Weights of a small transformer language model: hashed n-gram embeddings, 7072 steps.
Each number is 500 + 25 x the weight over its row's rms, rounded and kept within 0 to 999. Layers, rows and columns count from 0. Numbers have three digits each. The size before them is the row's rms in percent of the matrix's.

# down: layer 13 MLP down (transposed), 896x448, rms 1.21, rows 809-848, columns 224-335
# gate: layer 13 MLP gate, 896x448, rms 0.186, rows 810-849, columns 224-335
# up: layer 13 MLP up, 896x448, rms 0.193, rows 810-849, columns 224-335
down809 101:465494509523483559495527493518520526485494480504480527492472492494504462521482538459507483415490503475451532521517494506503503456493522500521546498511468528531507471472510479513481477465552506492516497482521483530502487542514520516486525485465505486524526518478536520522517472507510468505507464545450483514475475471514473482471491459524
gate810 099:474542546489508502539465518473517503513504490510473491510464497463530499507524510468534509459474477469511516501492526522492469528497503510499512498467530502511508539491500536458507511497500477490469502508532509521517517509451476507482493483498503463555551536464547518485499485505508483497509535495553478535495544475510504475467490483499
up810 101:539534491457524504520512521513517495474550497521514459579524477505519506477484505501549482471465474473501494523496531508461481497499472531495525488487545479539473518492539502483558472521519511489519466477504486497496503504529495490515462520508522481526499513487507514524489511504518516525465506464496500482500490511526501528474474452474
down810 100:497473472488498519475452465509511491532540491471558529481513525476526477514485518494511497493508509542468500512517503478488520509469494534530503507503497479470505521493478562507478476508516496472490521495437500489470497477499495472522498495518476516484516515516504462517490497478500491504530510480518509506475527532501516488537509514507
gate811 098:454515481503544510503464509474518524471506475470452491488505538517482496498525512461446508498484492493489480518558488508543507519459511525502524506463531498495491484523486521490475502502535562488475450518514552498505469494479519500456523496530459516500471525495517517502487486525464512510506515551495503497539509472486500508503544483530
up811 095:492491545442478490463494511527480506527465490518486482523473526482498452495461471492503503523510472534471503494495547509471514498512501467485479502485497463519498506490563519518515480511487468513526493515513491468525457509506492542495524521481451523516501530469502473480517539522480488484499515507477503493521523500481472469496528529488
down811 099:506513478470514463499487472504487516495501515466449557508506480501468504503462550474482465534507522518529469513509473455496516500506536493490522497485453473485502470496513505509519482500503498484474509485462522479454526466518506501561518471499474492495489533507513519471502488523495463489487499534480439529507471501514514469481528469519
gate812 101:493509479510509486477487503499555512525517474504518474466455472474508515499511495503521494502487521472496486500507512515497455542518492500481502496490534472472504501500499491484469480468475514536518479505564485477502493506530465503525472512480489544509487486489502538506490524489473509496517476458472437466512499530426513504491514535514
up812 100:464546501521548498467526491530527461550516514510478476487502486515496494488518524524471490494502523520485471462448471493495484555498495489514491512542479473466462487499497517463504473521465501475488500471489511465487495496531520486512490487522500548492534486480514472484536489536480470493506511522458484511476499534524467508495517546497
down812 102:491546494496531485524528560527547485541503514511504451476500515491535522502491511508491474496495492505500482566510502481436491491495533463533504507479474496522476513577548449493534481514508540530536500498523487524493468450475491485561498495491482519518497477484522467507508502541488502493498499500494456535485504487481550513509452498508
gate813 100:504473492471489479535509472490487495455537470516500514509477488500492500508519499521544526489532587529520543520472462490455495514528465480463511474493525491460506514488501493519474481487522506475515478517509491483484512504539508495525480510525489506441490465502460500482434507485518492535458476473475479508497516521512495514488498505499
up813 100:488466500472520493536506496480514541482568529546515476533488499494508553500510459506500515500530484481546498526471497551520506464523500475495551466499498500521482468518484483521465509529547514473516501517511481511527518521524514470509465488525490508472505489452488519493512527530487507487451537496493502440529498519520501531544459459514
down813 103:516487514503496487520466505459491508517562501475497564504503518484486509522486482492492471484574519499487449510459496478492504527484512528498529504469541472510504503530489516496496504483542442479469491511507520514506522533530541477475496494471503518492482512515491489513424476526484526489500497518489567478461508507487518503480471483543
gate814 099:532532454500466477499514537478519482487473508466522486537528525474530529480524508539504503565401489481501538509528525515516508493519504513488569493471541485461507526504496477470468493500515501509483500504524511462520515507536565505501514497468509511467502509492491486478476507467489523471500462500470538467476499484520523518502460486484
up814 102:502503477561445504513510455488480474525492470474528503478503524492461494500480529510545481472491532540560498485528523513479502506525502495521471504472484492489473454485492495493450526484520477426483505474549527485480519506497532511531534489457504491512530451498477486470510499492490507517488492449479477515483463482511506459471468482525
down814 100:467506491527529478526474513495483493468526445519471486464504458492467467507533507506509528485518488536525546483463503544544477478493497441487479541458500480497473501501483530524488493510496511491494476484465469543483462538511507504459476482511487516479485559530472506499481527513514540486516500496444475530578503478519507489495503510532
gate815 097:486517480503500466539447454479491486489516508484519518478517515546492492509524473504451479537525512513517532473550503502491542487508473510516487468496483520468512513478501480511523461495475522527503494533523498497527485495540488496492454503506509473475508496524565508444512502528506536539471503516533521520523470500467525501541518509497
up815 094:461502491445515488538500471482463485526511489458521485518519456544529515514512541494481486493488511545488521499549528492510512450484521492469509474497509472487544485508517476480464488510502486517514488533525516513504511570517478512482458510505535488493491488459499516513459493493502549505453492495506506521522447474477523497538475535487
down815 097:499524499506474513532463477458510491468521494480513515472499508510501502484515482494471479513497461509504480547517507496510454477539492488492487528498498529487514531615511523556486467483497514499486536498507490511489521479447532516523502482551532497510521499491517494486499505513507537527500496525528499472479515542491514463507542549496
gate816 095:498506495503485473533529470522548500521508510466533461515519522506523495462492521531528465488452501504450490495462486496451528461489470484502487498476515506513476543526499552537528472456522514525511496510493529493516486516464477477487444542510503481503520529522527508487461518518447495518561490526493515492479484483499538516541506528502
up816 099:532517488499490494502468465516514468520476504493486482477514498475519470505492550460502473501479499492477532481469483471517516488456492511495463519523497481460534508493555518522498470478508511554481534509499518498461460512522494488510490517487466500511516502527576504456503521518463528556537489484517484500506543486514494525529502546488
down816 098:522513512441473486484480497480520543484486482476497493529515531488555482506499583518534505516510476448500498486526544480551508533520487507472456480488475495476468509535504503515498525518477506493494491572497510541481516499469482486519477478485475481488487538473458512535512489464474545478492515496471485492495510487504462515480436498525
gate817 100:551497490489458547416538521490487507526527515489514465516487480521482513507472553526507446520526492530477504513517509480464503519498497507452466495530501516477469489494484496482500471441504499498489474437491506462544459496482504473491515469539472486490470467519508503482548485512508491497516469465533594528525510534496510542455522479500
up817 098:517549512511488536456551528502478552492521465512498458520489490504527492492499497501500515499515500550501525467498518522470515504469550534499518496485490511476463496495511492446521553513462516517501543526499503494505509552501489508510490510541526501472510472498520542494512444475483455482523502528488479473532495486505496475517469496526
down817 100:497497554509493445488529462534481487529467554472485493516515530482530501472506492506521500513526502456471501470513532466554485496473434496513478506503491494525477520575530476508445506502482487510508494515519484505512492517468445514503505490494500479506509505463488496500510453498499513513504487487473485537525497510516535434508490495513
gate818 101:517485483473506517482461502506485500487486497528534491477491535514536489506516508468502497553466507473548497481535475499476519495490490508503521490500503498498476465481484527496461542502497512496459506477479493475528491509497503495488456531532523517531497519542484492488486514502527467520476459421515471496495530489504509524463479463542
up818 107:516453531537527497493463497492498516484508530481530504489531466531507503493490530505480481489520476500554514501522505527488454479535506486466522481511535511480510495514505466479494441516522470513507451492508511520492486517530489505486474486488515501503560479485532503500494476504464514501504521487509488539543492470528507490533535498487
down818 101:522467487495502504474525480457569456517468494536493525487547485505452504499529492510474500472533480493508472491478540485474549506504559530506501477519500489490485489487509522488494489530512486527527491460521472511511540503492476466497485466533513514475536516534524467511509492521482494515510489488501494477450521481548509533516485537490
gate819 102:474532480473479508491522525467471500521495503544493500472502493544503480503503496488490468518499489485507502459537463490478518520463471486531513451507524544517523494492494488493489483511508480466471524509485500468533482518474506493530516443491510478450506530528476518504466511514509513516516498446497533544528475501555521515495546518478
up819 103:483536493479464507469537480495461484499445533528516483490507501521500466531510505516511465537493471519529520525478481484467484472497513509543505503490516506485524526480487485451517486483516494493516445500513487493523505518465453526506546503477474485511531518486480563486533473486505494479530545480495505455520537489509508493515468496484
down819 102:512543524504452545514482469503477512479481506561479536519479507502449456461485487461524495486514516502543509513512478516505461552482536515517455465464503524486511483584500475520513512507519454524453510500449467518544482495521500502492553504515506512476483461481469511468436526469521481538518479480462543508470499527518537552472533540495
gate820 102:526499486490504514452492546511484491524501511516479478490539512507453444458483507463483558505421507484501486499520505537537544495495469523534525478476541495529544517507509447520531502463474487474557518486513515502512483532456501504522528486540510522492448498522476513496467512504484515482492528477452481423500481515522505503508474464488
up820 101:496522530499475486519508490518513488440556497527468480492543491518505491499499521522553531503507521566486554474525463489481510493503475480511503549462512510505493499486500481514542507507489485475492456518512481485517497518484528521536476453471507441510534497512499505510472509496512504489457489532487427493488514535475550467515516515499
down820 100:511536442462470537486539517459495506470508485507506477546565546476531533541511525487476506495499483503496511539520462514556502493469524522499509535511489521536515490479522478514480481519487487513492494513510539517558497522510521505484491475505492508493482500466501506457507512481554523482491498507484510461525500481527508499488504490491
gate821 106:502475503471484454486513535518505534502514503506532456510497489500510457487494456517505503508478485519533501493491525496517558516479498493497490422498501482481542518494461511513437492539498543485447512473513500517492475497459511480475480483506482528510504505529480487458441476504497510461542515515492472475511463533518473453512464492487
up821 103:513517520504533480536515486439512508514512472501492483514482510491502489493483492504484493536497513510480469485472449514510530557546505526480514513490482509566493507497489465508528541509514527524464458525460507510475520520550525541526488511513519478498488498474512472493516542527473508525514485502455498502470522514522465479455488523503
down821 101:511500509506494558484483508506518549509494537484480491489480512536494471497497482497471524495540455530478465506487517526493526461502524570517488526508496491496458501504544513538464569493470512524459495493455507503507498536492516468523456491486512489504478486557483492548503521488523492481519517468458459473523505502486486527519518516486
gate822 097:478534523476516465501480516495493462513518490526527488526520485492522490517528526460495509553511513532498535481544517520500512488475525489545515489470520506478468504531469494491514487527486489534455427549505529507511503563478477529517504472511557511475493521508513487485448514503504479484506493469442535483464488498511507466467520465503
up822 091:494449531532477527504526446538483505460481489462533439485531489503520498506508467506510476521521447508521545535558503478512501495453503492540491475549489507443539513500490484479524485467510547571508466503515518541503483535505514510463515474479500484451475474514477516474500530541487448525505482519482491506497495457502498521461493456526
down822 093:479525516477528463497519465490488522516544499497475503513536492511513524507482489526464499487488521496499518490504493534452473478536441502468507538499491492532546531612505486470494495491424493472492504483506512523501574498506475485518507497490494493522487486487487511469532488522491489479478542516532478476477456514510468523507449491458
gate823 104:515501464540547455507468521457487503479486491480527497466466543514468508537512515533493513527526499452527521547508507478540553509507504509530500509506484492486493488496524482512497490478485503483505493477482535519531533515519512530479518459506478534502464532503455526481511509535520551528459509482518487509510495544514474497523421485446
up823 101:468531435488498496473467449492471482525515484530517531492505500494506480480487492507444530485496518529525472474503519550496470455496489532533547554557498568476475503489491498490465457542530496502494519482475507498479523507484513500510526488537488516474503510557538503512522494484489511507542458521519476502534440551538544471480507485490
down823 102:548538480511470468507463509513497514474490499486513535445499514517481471493489486473451482501522544544530498459536463514474510467480538445514498510497447497493490469490535468510524497479483471533518506483527471546492488497438465502490545514549479483544524470454517517514529507529509481506481488448538478519484481478486512483515489511524
gate824 099:472500458510496488465492502510488524497530498548458519490522567529488501504539453467537497493459521514489478522547448496488480508490488510486510487429532500489530487513509450496512521499473528512505483518541524481498485494460493522494502534504481515518484499517532473520497524549535520491517455557498516519463538526533529528482549487531
up824 097:513507443459537497509470497502522505539502485490499512522521471516518516480502445462526455492451472555477481554510442457478519506499480469554543501543511530515511462486485495521495498454484505542512499490471579477464480520497510497516529492516444491526495518510520519505510522499468507511470519536484536532469528518523498551503494498481
down824 100:466469523482485460490457477477522508522544484508513471521488520500542552523514526529503469465507501543509527482510548459480489547483526484497500502538517478504454469464483529510505490540517490524487500528494467488509491484475481506507525520510508498509493483453517471506488510509547451422521519498550479480495547505519518444450452480505
gate825 098:542522512511468485524515535479500516512506478533516491507496512528506494478502487463499506486534542473464538468529487465499493516522514478517536474529476482488515525490473515494504515528485494524514484499541520515509500544500482536552477486500552544495536499513475513524511489489426456503489432525519494540497455517456486489493521486498
up825 098:515521508523526469498425511445507507481494493463499523505498562519504487492448499517498474539518520523461532503497501486431508499532517503488475480469524480467518474510507492491489514492478531504486491454539496478473525542534512454472513499505501509517492532478499476526505465520487490515461490494524436459517491497514464504524492505497
down825 100:497452507532466506513514495517487487465482483475531500514451528479509503501465505489481490510513498518477497465481498494456481548516505480511475495520484483448489498436546507466486490490482505520481496502461512525476527526474497508547561463465521497510518501511473484510449498525452473499442471484501486500492495472499468502511520493486
gate826 106:532518470544576516454472505449478512515466485469460468523500550535545466498500504503513513523479441490486501522513495537464513526539533517514544518505503454510486517497491499524467491428498520556533485496527460546516511504454490502496482444546536497500486489497499497498432523515532496513523558501485514523444484467504523506502493504485
up826 098:493486530441496486505469508485495519477515495527515489479513485507504435512524499505523472454466475490505460516497480538549464486532528492485546485515522512517554497518521487482513521506531498509489488517472537551472458493507491535465463455485509511489511547458515527511498474531491448482512503509476488450488546513507519503503526486488
down826 103:459494514475523527473502505504516515489480492522476466484469535535461512475458510535494516505538448522474529547506468471474468544486533488523542540458503527474440473549461466540489497518521553473478508465511547497480530508423540466459492502501465511507512505535457493511484539512492538507519521532466512457520471545545489518522500491492
gate827 098:532470462511463484502484489482475497527529527530538490517520471474508466463491475492475486516504502500520435506518495497446494525501535511482550500505472573459511513485482526483468491539508466509489484523494492449549518514487534528469484491519529514499538503530524497493524530478497505520529509475489502486506484474473501502529483524506
up827 100:507447530460510505448525528484521494444510530531502442512494513477479499512531503466498509474475477510507521520533485500502469512531511435475541499474502508484519489504447501523515533478537485480524482466486473478490534515481522529487521505516468478485553505466502502525540518464500512539512511481514500475447509505501531475493505552511
down827 100:526502491488497524494501490499476471493464480532483503510526519498486488468484509514493476483511474517476494548436507527515489529527539495517511538505480504504480550587523513484479482500525505538505493478501544500501501530490505499515515471480491543483526495521460484499497533452496562560502512498471476464508488480483498481548495498481
gate828 100:539471540517496532469510511514533472444496499525480486490527488519464512470488451485518538524551523463472476563499445513502533480473473524533520510509491509498490561512477576500476506457503561519521517489528537482536541495475492504496505497506525524509525512502502535500500480478500511481503523517457482513502486499494523480497519483506
up828 105:523541466478491545478470496490488528456552514520510468518494519429516476455542530461517484495496473500500539528443498521521527518506472495518500495523485480495482487493498488467469525513460490482511477489516521544502452499501509520493456477499509481516466488466486540486516519478466516516525527505521487514487523505502509497489532457503
down828 104:439467508513516491494441523527477497532476473536500512518503514478501496469492470531511520461513528491514468528516520501515484531545494480502529491539490498507493478490513499510527484506475489511456536487499466527488471507488519512563505476478525524491509505535498480442476531442498469499492525506493531516498509498522514489524523475517
gate829 098:508483478497508443510502530484494493479499529560484479471468458506502511514495468483508471509508495492467481522480443504524449522522519465468510493454504568506513473493506475491439519506539486500505525496521534451445493495526477492469476466481501487532509486523483487537519503516516535521506519547493531485465473493500518541526477511493
up829 094:510500489522501480511497475526468448480503489544484507501500569496564488498489467495453504500515557516481490446491482486478506516452517504495517516494520490440502523446495524516527509505502464537498467487469527473433467492484529465526527462504475513472530467496468500510493493451464504470487503458501486502485525524529485499520528504478
down829 099:536505478514485498498520507500547497501524513460507519495483476504505527500501547525521534521480484534509454463497492475472500545468432477507481468446516533503513560475473461530460512499522491470503557487496471476470472523532507522547503509518511500503508486486496499483506507512481483481453532513498458497489464509524540524510503538494
gate830 098:459486520442504532478448520449498483544512478504479506499479488462485506514503519479482486507494493510493533506502478538517470476494530509511488507507533513489483524488507491490514504501525483477437501490496479503523464531495484524489530526481518509480534523483501469532536502499505512485462492483502502519497531524465507514546508502515
up830 100:496529475501497514519480502518480530470499542487473520514482526479519483540483493518531479512491498503512498487482500519464537476500549539489499524501509522470548521516515504486482517523494527484520513528495515506510506537544488508458527540490541488469487511466485507517507478557469515496478484500495485517439481473472552550507505516516
down830 102:495480464527535513463554487494505497536545487499491523519519512516517503510497493492530480559512488521483505447508490534516482485505506527501459483531511524526453472455533531516491483477505519515475478480518469505510529491479500499528442493498506482485494494472534505494485520493493479513494481479518486517486515545505513489513464507477
gate831 098:498511495519453509507546493526529500480558512513467482500503463492527536497501468499507499478532540494502508502497506524536470479474532491470528519529470450516514503521447483515484462469493490507492525518489537518480519520467503485498491503529461511506504471537483513479560456451518500520492484507517533487453517511512502508506476517501
up831 098:493505511484507509484454498508544501497472500516499493530520579498487478490463510526486504476486464503498511494461462470503523514496525509527496485515468511489507514495488529523502499499520510490508473465479532482477496555518493514453451486448462476462532511493481450510510495485483502533471481515507473506497501497488499484556539483496
down831 102:476472494517452524485511516515489512482486522463506461551488496527522506514503458507488512532526503499501466532520483470483523523494488497527479519482490502474478468436489472520507489522559516465497466521536475503478488497504493481532496487569503462493505506454496477506496514480512505501463484520495485520478501529491517504484487480500
gate832 099:511437497466470528470507477536545507475512513534488530472497470488526474461525517472480526447563460526483524522508492472480493524514482494466473494466481504479517475488472475480505464505489495513492520438481496530548554516488479492485512482499488478533467499490557500501509520511499499490513492489485557485513503487494484500535480511505
up832 097:523515533502485444492481453529498517540487489494480505489452485465487483516524527545452509528450511477461483515487501501504507487515515450507502450494509502514460516504504496491497472484567507484548525479499483479510490497483483501449522511524527531483541472460480455520500527529515534519522518488503505484529527469563458524477550488474
down832 100:502487468519474527499475485502491541559478543514520471474513460485474524527439502500497531538499492469472489559510504477486512541502517475505529532500504523484492470515509512471547521498504503484481479466481488474460487540518473488535513479522516553565525501455536482512532494500506504520481543462511510444500498518532523504506508524502
gate833 099:476533476504447492501514512497455542481535482507528543488516506504510490507518547522486486497528506491470468474494490489455549558485546505513487485527501476496526519492511499482522483513535496505543524504530481495493501514489487480469447521505500512481530491535535511514503505459516465477542468510478480486535545525528465510471507471512
up833 103:492474513499497433491499500504479538536498522461557489475499530497491474537474540531534495474495509502487523511499478498507544494505522561494474491552510491538546495519506504476549536478486527510531533465525476547545511498506483520487506545462467478475489527510474478487522439496487488459516467508522488497493539482472503484561524540501
down833 098:516456516499527472495505469480520529482526495484560475520491488524479464517489480513528491542490540473507519462497480475461497483512533531521493492459457505518477547558497489498478526514453529485515508515508485508507476494506485502486519536481515473519498505484496505489530529557447498525509480479445489510473541469515456483531495455474
gate834 097:529487505506523517435511497529533501436510468487485469495477517536497515547487460449498480476525503467473523492494501526518497499473568451491539542491484518509494503501489487479539539500495490474498493501468479471505529461486475519457445504529482502493492518488526497538540465540534520500529531514523540539530516479498524442513531477481
up834 097:538462506509531490533536487495512511510511480521502508456509485463478502470477489502479489493501502459491504479512502478491469448524545523487445495498475474461507494483497487514524453517501465457558513511481449486499510504540474511500467453454507466539500482529512500467501504437517473532525508500477517437519463498502496552452486524508
down834 098:496511516473460472471464491504536528532551561479525521495494543513520483538497503497496484493505463472476521515513500519466503500514532480526539478503516512479496517535509501531486452559462527506475516477493523483484534485507533511435517534504506506488507527492516503506485510500479508483499492540457538495511498495493491481514498486461
gate835 101:499503486492525514495482484494519499526531590492494508488511517478492505483505507507485480519490506513486493511492525529539549499540543504486447514504495496504514511532471486458499497496523520513478439524504501484519558481477527523565503483496507520535477478471450529549501463536509522539482498511497488509473522476443498534494486509537
up835 098:498521494499542519527524482480521489450524534453474491515492531498484482477522503516439547506519483520480492462480488514494537494530536530471486502507514521489511460491516501487465542500510496489503496501476504530495498501477473521532518546493506516507464466491492457535467492521483521487535532475499485510483471491483505472518426484497
down835 099:513488480474502528522448491509513499525448523518472499518505469559542501520487482502474524537474482506505509517499464474478493514458483486489499530499503487491500502603487511456511533501558529502441521513462478549508513447482490486476485487465506506496493497492522514512509480497490519504513514498509483479478522518519508493548510554483
gate836 098:501546470463535521511495511472530510500502505537493475508452524525481539510505471516525486518468521510519509510485471495454544515461524516530521488530478529480482554494478520480523481519494540505527464513514504529489495518483517480516475500481481508493507488492464483536487496533530520483497514502488465460521488488538469503504505477495
up836 102:475544475501538518515502526473510516546460509550495515514460487511517466501474455465512502509430499498495493470474525491468471519493498531473511523499499518488462488519504483522494471443500513490494458546517464462499519540501522484496497546522513536521458528488526519501519558527503492572526464476479481499480508497500515567483473470486
down836 102:450537473483515492498492440532505482500482511524484512492504500518471522528459500521497489473476486513497487506519489502527531502471493505533508456462510496491522539495535487504537521551501509504490453544495538498555499462536516491489504491485508490504508539482488551543505466501511498481546493473533539476513523536466506521468476551494
gate837 103:435515490527534489480510476489520516492477467476502487483514498459524512484497469500479463493489493499529561527483498504480467459510540462510478513493558536551522503511529482474538513520442479492501468537501491540449512506486453465532493503521540501516498509511492502532482501527453496467450486543503537525515479509509511470525508536493
up837 103:478509480456488510490509488521456503481458482520510521474479474519552462494464515559508498481486483477491552508502507512480495506522509550525496488529498506469484465487534484462496503486464509513511472489510470462520471487528527515513501505490524480537550482486498477490543523517486460526496533478471525505536479511466499520478478506523
down837 100:543475512512453513524534513441486511502496525490533454541528530472499528495493478517522494447461539529465468481489510473520485492532527521493478514498507474532486511494499476505537514550492512504478511446527527534519503527450550503497545477490541489481506511489492522509527506466495507469532486506486495458541497507470524517460521486487
gate838 098:515531524470562456513501498525495512489523463460465464493539548447542491480459527498494509479485485468497547520523520481472518470498505494490505516501533507520471523521498508488566534437532522523490512515524487458489470502506519525507470476476475506502510504514460503455479530470519528541517497492521521497494485461534472477519483483426
up838 104:505489511510516527524479477488535525464513452462510500514529492496471494488527525504468508436478511489523507465486531433483497532494539488560483486494499544485523483516518476527502482461533451547506460515482530468536530453480532468496501520525468475519455503531517491482491516454500512512497530507504503493562493473502502485482502484517
down838 101:472514515481519499479501458515544494516512491514493512502478532511499497507517507484503489554506514508511494544498508531503457487471502500500507488525512515487500472472485449518488555507537457445481521520518530504490495495502481463498507475520498536549501528504474497506498530506458522501529505505527493484538501524492513491435498526494
gate839 100:517502511477471526491522500479528529518477504502476469482464533485472475523484467478510516504520492505568512535522482498502490532517521514499519485515556503501533521489502541498516519528505464518448452488498457501531469486479514516533482513480470526450456542500467462511480486501519516495485486470527556514542513506490491514511506527492
up839 101:435489495486480514471500505461512503510501502492532455475511482530510472502525543537481500472530485500522455503464516540504474535471481488520501543530521496558535499513547501500524514499488493474522481526483475531468507456505474542484511496515497520508496518501487513488490508510434520467496532512505539507540479466505516505504506511517
down839 098:522518510494522502494529512491501514503498461490513501492489519539506539535484528492514495463521500470508517475511485487465556453491535531492502521522516531504533523586506480484521540524500450524515447487471536519512492462484503516521473469476445543460515506471503490536493523481506499508495490480512536461513518482493500506512517542485
gate840 102:486522508518518519519480513526511511472539487543517437507488555498486480488509442512511529482547498488517490520481489466488521476512526503480474467527506521487513519483453487515532510499502488503522517509478538468477452527506492491493500507507491543541510503507557490480505519500519531498502485491494462496481453487529505511492520495505
up840 108:450491500511501520512452513478457511510557485515485479514512551503519461493507433504507514491508460496517490459482485495525507498496510500487543496487507504493489512493467477483523482476454554522490471526514502529502486557446496501476469497472483518536495533524572542496481526481500503484515476513466515523449518529457476498502513488509
down840 106:481526473477498455459495504485536518488502542506503445488509523488525481507525480481489538477484533478485454536485500481510481522500503488468547503477485462485490496551478471479505496491502500497504491511494506471490504476466513493526534492509504505477504465437565475502541514495525500536496458502502471498515514509534505530502479527494
gate841 112:485484502516521523534491473535472529474545511531479497527538506489518491514488465531482472467492492559480479497493500507488493477489485502522498456517493488564496494515519460502471549467500497491472490489516451481501521533518474478489538528508508531493478532516500474478506525485500452554517435491542512503507497506520543510486518521500
up841 115:485518506525519453497468554490477513506494431468505473475471478532516515509471476466523463542490505452526517492536501470484504510514508487538491498545485520498508466508473496539517523524498493496527476511452563504506508493469524508519464500560502476484480514483448508503484470480526519489485493484510472524485486472485477476487515545487
down841 110:516519546465492460501527580450520499549461536518530511447456496511485510479553470527475531524471520487527524506495463523515511519507480487502507474541507476475511501453484516526515525491462478517484478518505488517502502512503481533491475526533500477479500500499478512528524494511491503487527502502494522474510474478480485486469479467536
gate842 103:495470495486525476518582486511489518492524510502474494532490517499488508560507498495540506521461502496478468518465503480508466508480495512485540541504498478537533509519465496493527513479486509567500517533510472476488478494567518485517474534510501519524464484517460510508480514458517479514516567483478522507541522481503504489511518522528
up842 101:488475517524479496442498503476484498492554541522515494487478527526459505513502544484463490518529488510500492483536445440491539533529504496528475505486530464435460505515517503463487501506483510510486477534505498508512505534523497453503533562482532494498521476492483500517486488486512536485501478483528504474543498508461484523483469491431
down842 099:490500516470513498553509492521483449495490496473493456463541516453501483509536473486472533489517516477537538477487507524489508517484485486476485485530526435507506495445500538516511495503482502488456506485505487542476500492483532499481531492488510497494470481520519515502515516505506507500533442503517477480495517501505540481513464516452
gate843 101:499514501504521526462516489488524550485517503511497502485531514508505516530499527506495491508477531479484542447495521528503524486462506499478481501498515523495519503510465483462513517515529510550458492513495513491489477476462485484495528515514491508496489523524481522516469425542494477533472474523523488514511461492492469505505493487517
up843 100:482473493530483510503495490478462496540460507491532469525538495527467494496469433513478503508544473503491513484476447553470520496492515542499491497535466513508516462505537533526538502500535470523475501479522501485495537488533490484533511483531519520457545500526505561498533529471503459480508485504468492508490473475478542524503506498493
down843 101:533504540508479511546447513529526482488506501492528510485511482508483527535484558464489534504505530491472526500455526500508504529501533467511498516505499514494465520420505491495537459456486526494468498524503513493508520522550527549483506500529523545502501523489508499511502513508526530462472461518493478518496520528548492502489460484494
gate844 104:472479517490467466508514495535521487485544489465464521490483517503546519537507485462503478526510523461522502490505456443551508463473526467476499521524462468517517460512489442474460504527481488473457489487543496487460472502513518478518470527529512514452499499487537487513482488479491502534484532525516500555493541475482506540500506526503
up844 109:506458520495455493456470513497469498505519446439449473483469497485487534481492453480506497528489480486543490480488475473513471495492513481527495488489460499484551470513488482466470484487527515518490453513528510549479496529546529508457491496514426482521480476463534522531494488487451494502541496548486464487524471494468573520474474525499
down844 102:492470532512504483523462544490486511526438516476493461491490460498507497492523477493484484479496527471482515476494468542478474490466549512482490464491468445487524449521481501524474530522524539476521468478547492432503533515538497501513474491466485515513471545502511473530556498518541523552479558509478525524530520514501502504510491488501
gate845 101:482472476519506520459463485499475532494508487528489480512491541472515477494564533465492471478501509451538503537461472484484520507511560525496485467518492547479474522509510499511512513522540553512494475499527513541486524499476520503503473474501525525535480548494526521505526515489538503472500481463516507508470514501503451477524500504499
up845 105:529551528488509491466540456492488496513491525511504542492522491483487521518462457480510520516495496478506500514502500522502534500484485511526517531488484476552509480508503493554495491517585473505533498495489485505507548534536496472501483510446461460467491492503526524504493502549504509509482509474504507498512502477512511457473497522509
down845 097:522483514461439516550531508482517457471494509548495521457573480551489489498484511507494485528502513505474510530529507491511536570491507479504516497480487511484484489429492481521514497493527468504518460526525483522485510504538501502517464482519513508489478480498471540474507462479534507481504506515483497452519511499488458503479510462517
gate846 098:526532490470519494477549525548546516503461490487472502471514520470490557498470507530498530526492477495477544497520519510531519493479524511477450505482532522509518512523475507480538517505500493487545515530515539524489484450552461515477477485446512488490504508503511523463476523520488507489490552504491499538430491491557473509483508464491
up846 098:498465510499515509506488481467506487486510536480518537500505512519470504450450503464510469541510519519485499477564476459490487504517460504522484533532469505479492486492471470485488544512520489511474464492486490549502551514498524510514542483491470511507491460488476487556490440502522487489466466514520486489465526485522499493484482514487
down846 099:458525498525502494459499520509503509497505472549466493453460493462494528506480503494502516488511511463518499496504499517495507499512514516574535492511529546490513531444508473510505490456564514488467518488523532503490499512472471542498493510480510554536531498484491532503518481477510507503487468506472450493508533492495514460508537478485
gate847 098:474507476513511518538523484511505490484505487531485441439472472518503510483495517527477499537514470512486467502538518477548515513493515540495486532471520477491535490481524489517506480470504523527513479462479500448514489482547539508506482505455475521517498501516494487444462499431517526538456528513522514530495467516557486532524517542507
up847 096:465459480456520527459487506506509537491455485528529485480530483498481487510481531487495496507490511497544501465481478517483498485511524454477534502464474513495436491496511516435496503510504454507487508454532521512488538534484546487509478462528451467540479486508494503515487508511508473500509526549520491496471491453474457528518505523479
down847 098:507486504492489483485469529491517511529505510489441501504500493518527480497522481474505505495522546485490528542509486525498495509464482490487456511527527516522487499446466504521527510490512517473529478489492529548507475521532451473521504549479530558548485539505486476487485498517474493485515506493482501469534479497518522480493484472475
gate848 100:477479549510499519496486497492555510537507455513516460507483498488524455481561491491476462548488535484498542501496503488540526520521479538461504500483486493493466554509547471516516475487463498541499463477554520538516523506482536501482437534502484502522477542482482511474524449470453496513457518501485474461525465523519525474513485495486
up848 101:482507478455481481524473519500460492492523545504478494478454499504508512498506513454485486475503518506517516541499467477524438498580502488493492516548449453452516530503511519514499519479534489533468527544481494514461528540527484498501485516439519501474513503457510482483503492493466504539499498495538528493504515514489493517485488531526
down848 102:513484493492525504500522494497507520472507477473518480495555481493511492498533525486543503465504501469500538524516523517490468554517517447541505484510526515475490461508502530487511466510506561521526520468508493537495507505507481494449494469504460472464498478486479523466508502475491525521522500534557494462494519532443515497477495521519
gate849 099:503522500507494528460470520547507506454473467496488521535510548457519503538513476496485487501463525457477477509537503478511507477528508489452537453506455504530504478519535491473514486518506494470491533526462458477434515485492500510488493449487510502526500491538515536487509554510487511520475475525554447541502473513528499515515501554511
up849 099:497463490496504531485487453476541531514506462497479519504513489495476463509487508532480516505475458479500535493515492524542508502498506536500473507506525545476467472511520521497490486505467497519498538495514520480497500548506492538446485499469456514469519496480520530550512497528510542524517513535475482529494466531543485500519502517537